python train.py --n_layer=8 --d_mlp=320 --positions="rope" --attn_scale=0.177 --parallel_block=false --init_std_up=0.0279 --lr_mult_up=0.835 --lr_head=0.0106 --grad_clip=0.5 --decay_shape="linear" --batch_tokens=32768 --train_tokens=126600000 --dataset="wikipedia_en"
Each number is 500 + 50 x the weight over the matrix's rms, rounded and kept within 0 to 999. Layers, rows and columns count from 0. Numbers have three digits each.

# layer 5 attention query, 128x128, rms 0.117, rows 0-63, columns 0-127
583540496445478501495488529548511501448457519501551484495512463490506519494498485502537470454482488463485493537489469423515455498547446466502523526442580526491399500476488460558526474503504454510529559495469545477564447527492497479492504552432470485466465470479495582538509470501515500465494523511515496471447474543530504468476515494503475470505587485465473487403532534540469502514536
524541536508435515542503522503559484523493540467505468496491509460532516514502470537459514549495492506527498464515509467495513497507506510455501522534507493459519490493467511518481474489528472490478519522511535500511542456509468532487460463509492522508499514496518514521524544475516546480493532477496475466514493508459473510511525536500507508489472509499530518501461515472506457502515
480482440527484511476456501515479487552458479481496502530513485523461497512526471444510450505470500480512516495485510497512465552551495550508488537471508503551486537469528476480534538455548500531548523471498551496508440507480482499526487544459466478491477511437513486549503512459484433478508466441526483503492493496538520544426481517475465510473526553529459519498519457496478521516483
511469437484526464460527527516477514463501494488551552530558487582494501519501541445607492411493510494458458522471469528472503493501466421546488486398533534503369508441506510505455539562480538501513517472489469480495470498555505563508485597442432447468524438487434535519536429537464447518511480526519536528475532485493508492477506508487543525549549493514411493458519522539463540498477
444503353473469531512515534532468410470425520489523517526439482504481516463492458562404517465526517497527401477549460502503432437490495511567556458466628533561478471497560536467491536624580501425492552562477442506421501526538460458519513506446474524513519457444458478514579519501508476514458529531562499501515475421495524576428460489427568486509559489473442560487543502574501591518468
523534581447504485434531432393523435492521498409490478562486487479609462468499466516472512515556513518492545510517527484463566599519570547486506538562441457517490489612441446542573497493472420477423477545629506508547561504445505411525520475495600529417513515544562477477428577510496594513471545455483471548551479541482509466603503498512418417537463536493602496553522589468564386422487
407442400520447570489497506458482488570501513446497566508394548494463557566524374557420542464470485564399521469566505508530595451498484513481476588506521538414514475424603634479331535538510473474525574467439407489379542456498481497597544425576495515557499510462485386400525540468526447585501525487558524508376529408508585651571534500453635585448551444538532484483423419536502537414478
510499466540545486481449474515502529536459469622443484474491537525417491569511499475485436495475445436477554508532553520516574534570441509461472482469501554494429524456543495479492427413544519425607526450435521533475529499572471534501477457593503468522412465481522462569514472472489439423472445531561539513492501480529530507482397476461505589502542416562459456489514420465488488586563
512449470583479623520492515566473507574458470567403536413407574447482548489510479511376498551519564649450586444516488519543536492509530471447469515559517524528576518455617648483374555619531550471594486454449514483423419471444555433537477373625508596527583524514557478437522530352509513551494536529475477484477436530485489514500483474495548524452473454462579474513390541516487410448543
592493524461498625510463492560486573505419520493486373575513533524537524513486474418577574452453549455534584462558565478554540531551463499540463517450358580464464549471411638477450506504444549522442445450477445490490527522515404498517492465504462377477454479590550504496538433441498501522559475479388558467574480487496497472537514480478494531480515476532515486490437452494552514423421
479542484445431431521539453459559369483474461472477472490448516507504521486510485592464487528493440510517481502567582436502465551428419457548563492516437479382437550522538455439437455510434520527401503561570423569607576535471473466445472490543532548480501500530476505467465552499508508503530450551476493410560497613451412409471536479447516554607540420436520530539518608424495520505391
558520486444452542489587411442552460460453502479596508516389467447512403526494449537387381571511543520507478563525388393474459393472520448400462513506476462416509537423568493499498521533552425562477524552488451469460563454463547540506513433566541638511593470522449579445586587524549580498468467522508486451455564527506485579490478621491519549651507535533440566480534593503466605615454
475504502422476467502545356428442428541565489536563450540443402490563451465454517629467498490452479573539428528510480575534450473473619478536533535532435527506503431489483441454477554541479538462460425519525487453477527545558464564457569628410400478405505448427462520477429531557560530566516472554495592434501622546500503523474599561469536349525555532490568432486515438456438531521554
542455526577550516479508435428515636493531528405529449487543509486522591417417616521564508435576573421592604502502526579500644541523450542556500403474516455596551494494474518599503467452492517466551444383550510487452470519512584462485515464494507442513464530551577471556555409508543555459472462416462436576638475400603539495607609504524452438410437504479535528529435408530595482545621
444494467419393467521505435465491442529536494521467569585459554452528493572455406640312437567471405509535473565560505603515444369462510476500492478460503479416495511434585443485445602503476556424479460555461417521513537418521445613490483581471472482504557372452422454464516626514566439535526468575562624435494478466475438569532456500344529541521551438414490545521555501548402503587455
569499539407575423401596502499412558472462529516533660504601422614599522401487544434607319507489464525464436546590415498539569593511613493458588529565519494587492545425478456456545644529456483482498495568450589648592408350467530545532543602459428558420489542503412523619442533480492421525561527556580472517552539520473555454461502502423451499523521520558546487565503501541430464528448
522500518557475450506511516490536509507511549445543494525487482496495534514519499527474508520477502513508462431488509469481503492466495519473461494489499473486491504512485499517509492525496464488484495504495505502492514480507488531514476454568500507513524499520487490463528562509491509517483519489508514472528501504468493457439507536494516524515526496523543524504457518483544544504535
487497489547517530516508471447512489530556479488469515506514512473509488464509530509449513553509501518517506494511517538494546525463511532512472478557465472497563516515516495437469543484499530469508458483508490538456504499521524519515497455564508491519547545514510450458487528493457482542517487497505536529510498478490513511520479483498508522464484516552535515573459444477508477479493
554457522518492471471546507491544536483503488509489464463557550516512488521489534470489522508508506507471461521471515506466438518512496482506534510475489521481483493503498536482516449468434499510501487550477497521529440499502521485528470538472503466484481547540475550506476421557538445460530501527469529518498494497475480466511508502502527492484517486515534513458466519470488515499529
501478496466474486489491538535506503457481511499537498500484459471494507519488539543541537479509466439507457484534488478583456484533517500542551533472578496563498525522477510555539524521591518498511536488512488453513491576487455509477526528467447501514490468470515534510487542507456505525454489561509507516473562479555512537476542500456525519555484504519433493435537497557558570494489
493488530509468526489479512508518476507498482439432491531424478459490508496550450552463517574503512556497529462543498529537496517504524479473506496533481497533549439499525459463504546482522480504530478496473479557503486538442532444491548501547508505538489549523535475455481634462508521511523488560449473533499472496481505516510494476556456493516471485482523537528513516508559520488488
448579505516398500496451485486504433454447523493486534444478597506493494519532495520393504518481477528521500509533534468477503492464495527495498480526562538468552453536550531478527541512488476458417496593534507544498482480549511506500527441516501526510574516498524451478493515527487487552521535493514517501502514539544541519479451453469537536494506549430547505546458488447467521551467
384518510439467446481494529474555501475442494511423544432510400470451477494571482568425418483512353443509463478540509530448431505488517505545452553443583509616488552508540459459537526510596552426601647523523538492486519484527460557508577505528469538528585481363395465574503451516492426447497534553605534468435512435494427607504412478475571500507548450469435530554595481494448568478469
505540463546504511442495533434445516495520580619455454535562541549540516512507563451504532525500467491431525624557341519491452440539475532552516556391527582495508509424538523446473551514623605521518558597488532515481486524526490523460392546497327449501567545508527529626481461454403433490505489546498412533565530481487449476496509556493561535528578405617384427526573482560460500532524
500463358442535464526417538475463524495550596569552542400591513471479604561457516415539472410455442461406453531625414539498403420423569487506535526447505563406544551466507485416498604493578582559477514601455497539441435454497442631560415511509398453434570544401443517538459475469430409474583537605504493481453573496458409458520506566435509574529552450489386423504518488532334589472541
436434514532450427526537529535442562503528571530562474471516417425431471516476471511414510477539448497519424606561459457496540362424511477514556442513605535592548516500636544599472529453591468424585619559515448494398510392636406496575573461377521548514555552448439474523596524483463451351407631571603355570477452445450617484483477447482586521489561441392476494434460509590544550527454
473557545671530359524393523483531558623452444619458499430625528436549562525356524519486578329497455394466438431588531536394405564432567457589442466373572509502534548472465450471477435462575519375411557608451506491505437554573331539453451587391409537583476463475560485543517429607336430467531593448482458472517400305415529450604423406487579544492564486439467478452456280577444509572519
520492468534436531547514464465451521446501547463470526461517501512591503453452538466516570481463551511519452545554396484550490474520568569460455582472498520476455461485522486508507502465436536575466526546529471448588494429527557500503599463447441471556472458509464491553469590512433415575492435434447533463479556519474445519403435568465545568604551467541506449580591475496538510468470
467533495535571473528537575489499565541552422532453500564567551434583504480417483472559518458560449473478483418417436541465563532490558480563460509469564521470557487506524490578486518562535488448446551546517518529482463527449489599522461424517584531539484512556456452508504509540469412475443507500502510508462471447494555491520478432556590462466518519483542468520516474528491485503587
515525599477455506536532519442487524454619470504597507613500434495492458517529374504487510581510476559580462451542438397397563444543590436441372493484442520592396466479420483512569604571410496590448491544539547429547482491395462524495541513379399538431509426560446497507453643583546554513470564540512515397325524582539531521448460629472517507614487508387545398470533583631552545437363
473550530503555438459515555497420547480474474522450327549549493513563420474441524434566495407551593423526474585556404533522504553526407538553568447440524528485511470601476452575601425431470463386532524380565508463485499564604472494482510532501457422464458570526532519510499457569494543375493425501510442571548486453619627467517543464536557437446506549555468569399563490460531507524598
420455458507564459463452460501391533506407392488497535532540491594500499507474543443598473427578457504445461509467451507526481635465507551590578454500570505575547522539511555590535559527520382417574493490509397572395508554534449424426606559475608567488587607421542560451629452488459434370432526515630450581579410485434587502466472400506476360406545489491455600489438504501413507532525
513458504396555570530494574467417486542477573459541494527490431486461496468456465479487445425471561501495554532544458501510493468513432616568450538468405435521507573487501471451395589549551500497473525422462523527534504431486359424453568494631454450511539502459515526550441600634628457540440450476526494525566611551534574429495442456547495395407567474390477338533487517535596454580492
550540531546457383372570489564593471555505516451528593547480445485529479489520493577509471513499386457481485446483505438516460531473514463493517446483478410459520481569443480609546519445460328522504499537458518539527489433554453473464539589485541563591456469479469508534573565421477479528458588540556459528534464434416468524392475503419510501515494496528625487534435366432470495518431
529490537561528546476494493559550576585514451496491445523559508471528527540480565466518573524484564492536498474512494484480476525506562508463494431494522462436476484415539515481556512540430579516448446472483534510515452539505501523526465445538430522496478527483502525457512429490494497507547520489477436499422403420501478517487536559481549554549519554483464500453475419482508485484629
463453474446565589602460555440463530434538532486552521505473528529500547501525540449606536416544630604505470562516469592488547476493421549466560538592448614490461506489516551456384485490516605519471475501490485519438531454499566583566517495493478389417520509524457439537497422503521506526527556464469559542417510563578600425542549470561501447533480519552429497499492536506438483461537
443475503463550568494395480518445519555477528453451460512507575540485526489520526463568475551422567440508571481443476510465496542585425484529481511444421501480414471343419572440412529479413543522547463405489492441453514484441550567520520431632444519476495528450569516472504504546569437509509454503486593424453596511522542539455502628505533419466523499505421515484501520558577515500559
512521549446445457483543420450625461494529535461560552427434439461476441441468407576432519580527461458506538443496475493399519520480483516472502468538476487486580513577490521485635470477494478486504448466531491544467467452502483408491489502540569429531559571571528398449517625437513490525450477562539522501510512473436459465515399552548492455613508524522559507585495511532551494515451
541515453492520524514626441592557487498465431555527446550555439497504485512461498490554451509530523480451492529497531473536478510519565476484472486424581490484477575494478536485533488499418450520524488473656461553473492486513592468500524561492533507393450577484516610502539540506435452481455536532537518552510500427520575516474467429585491476487536503555466462460442519548507530541468
504508485503536460443427406467546506509525566559493530513548594464444508570512456482494444506455432396509458485518560510511526507520529521452486494468573523507473502522535527474487440494483458478452480554452515500566556506557497462484562531489491433506367489484505480571473441483522440474546476516493517438476467426450378542452467484499462517506515449531442514526518454515491531531502
535553473493478477511529529526505442556465479590469498441507487494491509502533512508513455576534483484510462428463485486563513473486472437447466535518522494496484550561459495499539500540558424490499520492546497498504494517505489490464449498452533491579455539477493505533584538516439484433496471504492458493484427508444400505419449525542470515482442485555488520530510522525498508590459
542515549508485517434394440438471630591531502375490382555483483471515444431477381464491428462529556465590539462525411519466575576546529517560392442605523587557454508427548599517416500457415537505565519456472531412505503427472521406544570553495581573547465499517481472566498477437492483506391464436550581499392542491564614540555503433416497432522518555457584457458492403497520533455575
507517471500522447523425448504469492545485449448517490507449546473504535462438482599454417506456423502551523541404556480521489486549513455559587491420529468394440547519490452476498529485559530630499489469534543462534474591450460500507523513462481557458454483463447564508471488465410449461515548536456454437425477555505460541501502521414444501582578478468590449448500467414482595523470
571473547529480485469621414504506431541520458410586482501457464504486425520568519555477467608501586489565550458480475510492514550411548502485412472539479461444528498531365519511544483557550502561426513489502473473572473509479570535440461514482547621546528496546475598515544420535633538540493431525456401459502558529501513523692496560516526533551512592546500564467538470430491491498460
413494434470509529521499450456452502456522569480517466507502448499514521460468448519563467407448481551484449505569521529497446476405577508536605564496483623432442564546549548459542522413511474442532476577558453448488421477568428545501546517414492478484529608392476505468437379425478467385526518596470548404436459568453431458526507424497499494431596429435434426506552445462423519339508
606520536532572432464576372491532546648417457393488437468452538500488503489507456530572403485520517523578630526524595565526560594522495583541545452520529519602518541508389549552511496451509542478579520457509586566523519572482457484551461420510526510421417512496432469555607442423577449411451484580511533477567583469437557408663574491547470477508614467468511592401470545545478587563587
577484416469421532559583393477416581666618414438381481533494547499455471519491420477487465487572527497576543476523461469495562512568416537601343493509485516477537488415406512519423480539485533460559502572453454492543475540380497440530487517557430555367556376565432439530517509456608484577496483554448578487528523440548596516588526510543432563559501537456526468434457558535543480579607
513530478429443525426503527475404473462423566562487524434488507486507536551434539402617470413489462487488498464526496475485510607562536551611452544503592571588412562480570532502499462482511528515571516522558511561563459465501540458582520455434465544447525516458410516640407463477512530565534548446472441458463608554557529601508514495418493541536507526511504575523623493510506534473507
573510467446473393485524548529459511483549551488550566510531467477481507481517571526466486476494458523538486419577481450471532484456484517579521521483448490471514505491494525539522505502427379456546528519492548508475509508507484512483473526483544482503481498515479511552592532448516480515500493491579500539509493511548481576459492496516500416501483497485583476596455428521478524511390
495506459553458489466434503523562533472521392575393546499466558483470513504521554502513519539510475488491420489555539544488483468508548415466471519531552542550386495429542548470516451473412470522529501479501490464452436506508640598524422479383496529476453476542529516482544515412422454474613551450505558473427461433494474549498489476455543510555568531560486635544451422475499553409462
480452519577553566397400495527551597523515572607527429500510517475512550530506510448502498451497629427450521513471455507513537539511472485430454479520451569557496563419436556409448537542493569509507541451417664470518577514463522425600443444590529528484514398530501488548460507505569505512518542448489547481432576508455521446543503535461536496559434355498474450492494480547569502514646
445511488469510435489563469512454451517503552455506503496453446553507473508523439502511480519497525520499557495551494471470478538485497516601493529521514475502553557532430416535512485542544485459464501479504447527499451516450417470455574572516476498457564512434474512499456654544551458497484506518537457578507540539534520558443476446427426511432556519444540438517541528558536520548465
563532548422503501573615492443464446465511461525523477605446400490490451450539500587483530566518469465531477486486509427521532478549561473490481513463556434575478506571542449534602537482520544485461563506558431517513492530532455485445517507539475464518469607544471581484507500431547564489411500592461462576548495500451491413505476503544491574538506542487528522516480487489526524516448
492447540456464405427483438381427466447485494456414578478470542419480466506529494521516503545525422516463499489530526509445479534437498499561506477467513543583523429567529497503569560516446502529540548529492477478479488509548524510505540504527538544543536514521460448496447463479504446479489448492546514503543534532392462537419456578497482484496539555511519472545529518494499447467460
441467468502537542549458562492463630477466536538482510514517558520471576558520558446528563471493534477487505512563505430477544481524494531463525581512397568414542569477533527507437510527534537531463510488532436547487427513477511512555430412545446508453455462466468443526463529495425517447585484557428546459469541547510457457481498449513518526550484474483455428552523520513504485466521
474550520538545530501393588408460555494555569513574371468551553497530564456434525404563486414557569493518525471536383555411473499493384464534459413463470596504453462480444561474417486458550545569497462537492524472456471446516509488552470523625410473525540517504480483595537474492442517454519543460415426501516442488390520482477493601477519455533497453551424449538469443560431490545595
430474430526554563541469587515413540563584538569482472474563498527444669506454647497588558433420561585418547570550457568463480490425504534509586551442361529485475434423454492448421636506518611454530451460439464628488430463508532597508472414561382448500569467484545423474479526498484487559583567495395445536491551528540520436512527553461466502469494526504480450481513458523476448427579
414484493458573493559405519509478533490555518530514521491546580498487588512426524581466579413453499465478477536606514479464459508393473514525524521440467520466566513532540545618522596530560523461480488537502483537436485503507428543520516442464477523421518495450539492503550509479411533526492595438492476493429493517476458498492450475439480475468513441494493478550536518520563560584547
514542432531472548526467522456406488493514530492536471538488508502505589540473540491498568417523561470506460488560519495485458497460533476558411370533496579403499546575493582508516503457491531566539449562466482477551488492479453478548458494493472526536464485445494512514528448515432441472445601400465521503496502509490542399523475533523462453478522424543451523456495403590513400489510
652545501522460486541526480458517527586496628521446485476582541392550497555444411501513526427500554461473489488513449481527476518514509506486461413570495477518403565532429490465497473499527550537466428560599564391497482471580465486546437490509511440518515605527390492453456570422307450595554378550425517463544456495483461486498494500516545543560502417446520495615535602505521504433586
456431508567472515506468473512419532665476392420454562571542591526468550462496423497569392474523532490454480462488572460559477528517650408595495493452578554562483493479483503473479459535529572495544450505425477482553437519477549450507506532542544530438428511513441556480538393433572451398417433598496488545415373484496575506460539481493437479423408549460477474468525441407477524529520
448512556413523457550523441499544550482521413510555478556473470546528519485466515491482434473514488556479445547551516591554557475519486435560551500511474469464391499456449492473453536553440569578475514474505418516546526455473446466490504488494464489469472357537447399541524541570494443470545494624444486529460555538509505518480532547500475499515499416480507479424531556494509568496445
469490464523403476490495421506397450507504440523454466499455449522542448542469511501461449448516498530522431561437389479502467491474448577487517492543531522514424460537535521448475508555523471442507499505510430528540561500558448506593586515538424463473538485463418461587503599604479518490528506419530511443473619444518609595425496438464591456534589524521507575449498430388497541531503
609475473512587460442514478479487613587461417381553396513486464519485457507549490512627425454518563417475590536511464558555587522553540497620477446582481448558570468480412551480390523502457454438624550389526440439458472451519547431453505542494543607462498563454507538493525535383515416509449426531525475546566453545493538472560496429561421542572488514461514439426477552491546509470562
# layer 5 attention key, 64x128, rms 0.114, rows 0-31, columns 0-127
467531455504513544555527474516478512476511543551523492553519531506488554557536489483489520472482541480496472544491565534614499479496513500538577442511472524442510602508520524474463476482573490518511416503482504483496479553492514505491431466424476473547477513515446496461422484422465512521526467563447536491554462505495438406518541483495458549494483426536436461471549497503481524427494
489524493464475554486476451444462521507514534480471509488484567509491503477456470455509521439519525453445488502483454510436529468568530456483531496498527541493511480507499543481419508511517502510524512490493499393536504460457491510543504475486508511482522466549529450549450494482509475487503480552494529444528561520501511486504485533446510439467498492468479519544491553459508468493482
460511452451442486440577545490440498485520439442502470409482475483518469474548503525420504589518458552520474562543492531470504510533550464535608476480529426529536470495530455512467485504436475543507541493591376477480492501481506443450497468479462523513514500527505492457471499515521531434607437554494451506588415521520468503503475430544496430435463533520539489519523545411409499444486
504474487543498525495528538487490503551434478477501501455527491502451556493543505471495555509425546489514479541562529501549448546477524514496599511507483519491543556513510470478510572398552462506491479541493509526546479508487466494534486431530537565479463483419473550474516436444458506502537516550426501448493535524500510445561532445500465523495512478572460468463502575491454557457494
529523515528455519549567502547479490469436480464452512473508527522487499509517496454527550542435467495539480507475556511531459460576495471493490505465455573472469544543489489457537439457551602461534437455495538445559465485540490589552502517534547496453462555491426560500536428503506515487552479576475598476389518541479482460435425425526476546441507538504561507461463450410491508505528
513517468587439544533497557522584533539490518444441457487509547469458500558494484446510523553597512474432511383509515427400479455588434520491448437482503583442543481591482556487432411494466427509495510483467496398473568525551430543443418503505523460581532552515531517433561562424474511470447499477579536441505475402442391521458576492535552499463489589533481512477454496482543488539516
419456608529495410437447611544468492434383478426483539437484545569520505456499504536445495512369421595560500545538509525469471510528517424544560558573482507479539437455496456419553447434471447535590449451434507464565509362587612495512515494502544510518484591380444518512493425600468493518591445509486488380520497542450413594551505443486475394482460503515631464528541521359470531445498
499480417436507580562443513421400502523462355428466522394489458477521536480490502535510479496393518477583412613540483651609460587460577579615515512629467378580508584476547415435505568438464494476527423470517445475520433457482526564475599426502487547551483479423567532562482428525518467489639486523470544527547468556559514421559478428436503542494492504415451384566561446497480571456474
346403509565533524418481477489411532486480494526460431509547577527489562544407608536451456406408513469526516480528536589437480617386539569555476471448485538479422544410521532402504593368444512464425445512490584486502473442605428488610467424510504570451477456410487423554407469485438379539568510532391462584512488519537553551494480383451514543445573426420519452541571393455450489397522
400505335517455497455535501541551574598483560462467541470561608486566580506526549421629471369511529541490499495589504602578508446515508516539558600531457459457482647502550493438437523449591499603502418489524518556461398503368455529476424506426511555530518464500456489546470578439560367507521547475431480481468457496590461505428395474506431376499465479489524475449462446578505526405460
518482433411481555501527512500534387449448555495474517511503467486507561551518508422613588487415501521503514488514528538695484463469579580473525511572502460494387531536472511417439702481564551655576444453459421428568502491510549581585568548552473444573461553448499485455372531532513442453510476451411514483395537456444513515500475483394579478461515465472492616478601472514571468333624
569452494530405517546498600575497558519500524443559566454466524492440492482479399535455589412418464544573547440496525515557513508514569453597532574601493506480470411486472553456469552494539465497543438517453547428549516437510559579578564479470527546492452502421395534437422533474484482546552595569490527411339548544587493538466530365489511458538515501468483521474486567479546513453493
458514496413454452507412465577501478431449470444426436515442481506476452569492424522521508577487460436576453340470469501398446486485529532493415455521551457511403463519537473506517506614442433523503554477472435544606465544448503600443485536415509543533586464485472484519547515571476428428490449469506546530397510518607458555513485491462597404649503520428473487539503456515542560455513
495418513534510486525478473543412547529492486487559539561597406551423592513531560464547458452605490420606455481549463408558488549441538535607438462529510535542538610481446559641429585501450530386522533615478530582587509503532416455516445485488475484505510451473435437610537428407428388502485542460530588541628553504513653372604545424448435536423523530515483510528490466614511448518469
537419578519463457515581460480509476610477381508460438407488424516581544480543491493510447629561502433547474497424545584528465496447527488463429491536515556536353431575344447524527589521475556678459486452568550474576526469430513521567440481422533553510415416491498498519494500527506577457556509503518568459408481540592481526563535514422426504479461517494597483486563541397610469485531
605508514505441365420459461546468530554540557457544490543457472541533509507483468549514432512550513439474562555426504466568510450486484428520519466505498454556533431406495387461524644626401432552506555424490521454512484506498482527495477425593491395552567463468552523464526516472586437493525476575504538486625542557497540528583547537452491567643417425513428455512539621492548439492547
490456437483543549487460480488483557471434523523514515492503544480504490467492503462536469420483533408493473559534498530517470469544500468466508467489502543512535530530545518470439506473536526500467509512461489483514507485447516512496517464492473446486517456504493499544494466512512464496521431549452542450555574467516470435568488479521470509447524460493467478456468507495505500447494
495541576501451438460556501547529493507454486440467484480497492495554463485476528489496458532513422488520503467417427433384514537522477476448511523508570474502450354552469453532550475587423492473546552501552481509537517462505518521507499545513523540492505562537557469472544501560517499456483517523503477495447463504524504547428446501526546450503529564489551526541504508440535487514523
539566491515510489575495491457446491567492465571483545550505530498506539546507569483529512471487463520473508468482445453538524435462470520474504524479508486492507511620457515537456532545548507509503415531475527508514505552506429540497468447475503497585431555507459466481499542475413503505406460525458477526519436459425482420471468532509505522460519486459435480430505486549531491569494
530477435439552556474480482447501488508488446515526513479551484551513482494507525477541532475491537510554489551501475517489497521531465494402526540555511544477450473515470487489476557498515462540489554559545514479456521477446515487536518447434473517527461429542494509464562460426441519499490500453510530486516575509531528488512527531507510462479443527562461520520462518532468562448472
502526521542528505483517509463600508533504554430439550529487541479488432518472493449505542478548515491437535434536476458445535504485484518448466487479506489474502492486435538586474434570468476523438555545490489457459496574457475450462502493539502515535496444565501480421528562505463551553453519465555567480515487478443510549518542559509545523521473570485507477495451577606455477520460
518544519514493567485542532513530436465485469441449450484488544484535483453455471568507427512440497520542479543532504528526445581537497458529559434505550481573566509473507436490537527440523522552569470443477501449539497416557620562552517554506567471552493543478494542449549514478458548536504495551477535497450525468468471502484481444544523511443481486439578588481533422446505546477482
546548515600463541509505580521541475521473511508500517519533617497591509524534450503559502404430452542549537452530535550516429485510485500439518556505443557528532526509467549507535503400564468528562458483491587538455498427538527537544568459505529558571484568450423507474563557508510454456493511477417512482431483439489451472476503463448444510429547515484570563439447423470471529480580
535448482508514522511557605497492490484444401422387503455489508484437531437481551535465507529462517487472500491441484539480494641528563461465498493485595505541447468416431535516469451419455554482539512488504533475520525493546538503473543481461616423464500507444588582502502518572482512542539501419518524474418510423567505455520436530556494601409490514506476485497527535500581468549470
429379520446546509500482563476515496463464519481522426451541465573515591436436598531447393348374496518545450581516519612469399491445490521564502529561511469474491472452556452420535553513499533578524461489527447442589528436537560521577500420498505543508523551400417523579464453582506552517428478555423437504489475561542587669535552421488511444395485520391536433490580405445434525357595
504513545459435459422506538613525486544429390414493538472477478494463505494482507499412449554450476583539472406562561442457570540460462472542484478459514454561581489447522515545500451446331533471468459442467539542575503444503514435549497619542561497545456594584449490558565518472506471464658519573529507540548438494465538541533384416539468544460480544444655573587533452446523382531477
386526511528605568464546411437449461492590378476353426475516425519436559437446477574433489646518458411602572540503473478483490639581533496539523499498560384566409572442511488433533503441482537544558513452590496529515437546530468505455435502524467585477418478485549450489508535565468526541546488533500518578443512536553509475468412417527498488475500494480579509484523448503558502536451
445462482551457480445483478438586510422566547494521579558439569492600512477465491519598533477456474494505473490484478490437563457397564491613485548547442549583435518522450501455430566538486466544425545559490479492561545414467534521496497587540522593465501392561440428475324484442521519528505563469437476419448597520460390567592479550493564457614542396485564412534651465511606516478505
605458514482569546350533456523541537447420427468410513546525436506487496496499447412457406551549516402446532486552492480557532567538480438542489473483505518552431554503520531485540420470454536464559546430490530478566455522515510346529574574556483533459329471454454513478481404507566460490427529523573501491475546552498543569547420485441474483512531482438500437480468463532519492486481
495501552521382523466541486513571425500492518414493545590476507509559462561507486572549397446419524427473472492550501430599440525496536495466426525463460507420502569487534454330459539457467383560467490585417574489565536443491433560457541500501583530417500478483509618483510531495505483592457455565520530363434436499528441512480553527397524452500563451454516484454602485476530511383373
504514451578437431409520445495431545481599516607547483544555507468513513511449408552479554374621533455466467560569536491426416478548599521469513366571495529496453523551582523505612524445561498402496460512483500484392394417539458533514529559503477460515500545458550457496445515439396493522448598529578542447509548480435477541560555480395540429455443413505509596454481460493557511469479
566476557552506448457565480541396561544485562562552535423481532502534551444460548475536424532571477426530496524494450603483445575474506408551516396525579508526597477561444481483594536438572488442537524518390483553581491486568487451502488561493421552533390480435461487495525504432502463380493478581512423528570489465560499399618374375534520521536481527568446475445498548511414375588485
# layer 5 attention value, 64x128, rms 0.104, rows 0-4, columns 0-127
451491503514472508513458488561435464531482438545412522551586419512563517517585509458510518497504454486459491521494514479537506491501528558482629626494472411444475473501494500571556546495523564425485426467433441579499475549560402434452497562517489540554472443452437556465489527453526484548513479491536491470410507533479440425512527525464444527455323478611473571443476501523630523506561
435557490477461466434415558494509516480531501442478506533519468522499506524494521583536466493470432549441499547485512512484523479522445579545514529399454582441504536450485534511522478446342521457562545462555478477447634516512505574530493577569550460473404478499568458464528537400528578606496482445550450560584486494447541584521465484524527543532464496503451465558517496465459494466401
536461515480524460521577506557557490446444549474416541468626576592579515483471502402593511519474485540462421420480521550573531466478482561459480491443547501389476543438508558594485492491492529620427530549502602515399535452513476420549515400381465528559531482516418414469475555518527440456467516496457480540436472376402564564491629580483518607524436446507498528576491423492452398463432
570508524460535581516456566510502529409404554508515421442482433504532545490574515445539497529517568519511454515563513483519473373478518546502462417429445511553572456446495547406499545471518484523499542543605550504490558481555571517468524503544443423440533500429579515440444534490550522491468520471444474480490549511500554449562423487535450528495477575542514481458466534483483385482526
477451528457440512470400462564520462540499473555477441612499508395602477536463418596428446503469500376474498510500540547532524432561550477449531422369459438591591496470459501536450509436473527464566504536479532400531525468584483459574522500516456488477497538494505496519484452453442461614507544554494514504546472424471439427590598528524517459435416516493453550486498484462501455508576
# layer 5 attention output (transposed), 128x128, rms 0.171, rows 0-3,32-35, columns 0-127
437503447506543492459454529491516521501431517511559480476515519481535506423512530474474447524545452499514472384552421501528505480552541437497549459434401492549519527482465566425433502591527469510545577459489470523477428516516501468415498529454508512520439486527545473593501516485508478447539511461527468450454604480477419460559486494423555481513563390515534518457465494392486509431514
514468414537493514483508502493449425507459510536551535504502564537473557481543418463499482569495477486487442427467546528494557526491479498398504524537472516550493469497524511495534519533493561475602457465558542567505506477469522549496568430375450541503533588369423494508579519493556451406565544502580470544484457488542562502460514500434411554484412497551496494541484544513461600530413
428634452504634432453603448446474461475481415564392487532549483531441478534465572477435470507589501512457457556452450469462556535509461434616575500563480445412455427497475507553531386499464554552511483442439578580455434426485478480468490407500531533482469483545487551493517433584408576477434542538521433547437527623444642567552536456531588550500433460568548468467461504609594406564566
469493438456482480582548558540459404458533588527488474475516452514592675482403549404464464401520490502458470489490519480493497584452432464572457483400503547470471475516507502467524486485467632541456453388521472472487474531405471495549444571546474426452445630585428554485590625473406466527436529472448395489566430458486590558351483453507523407457543527479544508515546493482436461434524
543467574483512619584447536569418531501493473578392427479492468463404480534544429479535497472571471476493506645383552562425453546452458575451525607548545451454502463543488452581606597458568598416564428471428381494462531509537478454570444447570469536564511465488538720444484478467421555527427496528584504531502453537505597470566553497545451495511424562559375503543523493545604565534556
467569582572425443490548583486591610456519466494457397558457499427550533560511549448505522454543477445500475583482539442440466488561472583423367512450522552499522523468511465507454464543438451456470477565502448486485606545493431535517441577623514511518440351553518459516504487497469604473553542428449499524544460526447346574532451536605608457540505376471467491485511505482465446416535
523363586464560491540473498563519441476465492511518487416529533571527519460521554437564499529471497491515418529482553491541472454523458464478486460432590475559452566525576497395440519560562501475473520599554483518486559597490561505544491461524457485521490508520544453477512533481534428444541471494525559524521481462509484450477535571568380503617528510487427497642566497451506514512451
481501527513467577488479489427499531479417375400518532497464537518494434522622469567455482511471575497487515532545519504571542359487510566506500528521465474530583497435524597497437529470494477485524558555441500471423471452565590507478497522488454581491589455464538554433496528444542544423460476489585484551422481495523484492580472528520460532388471541506490443451487497540516458469480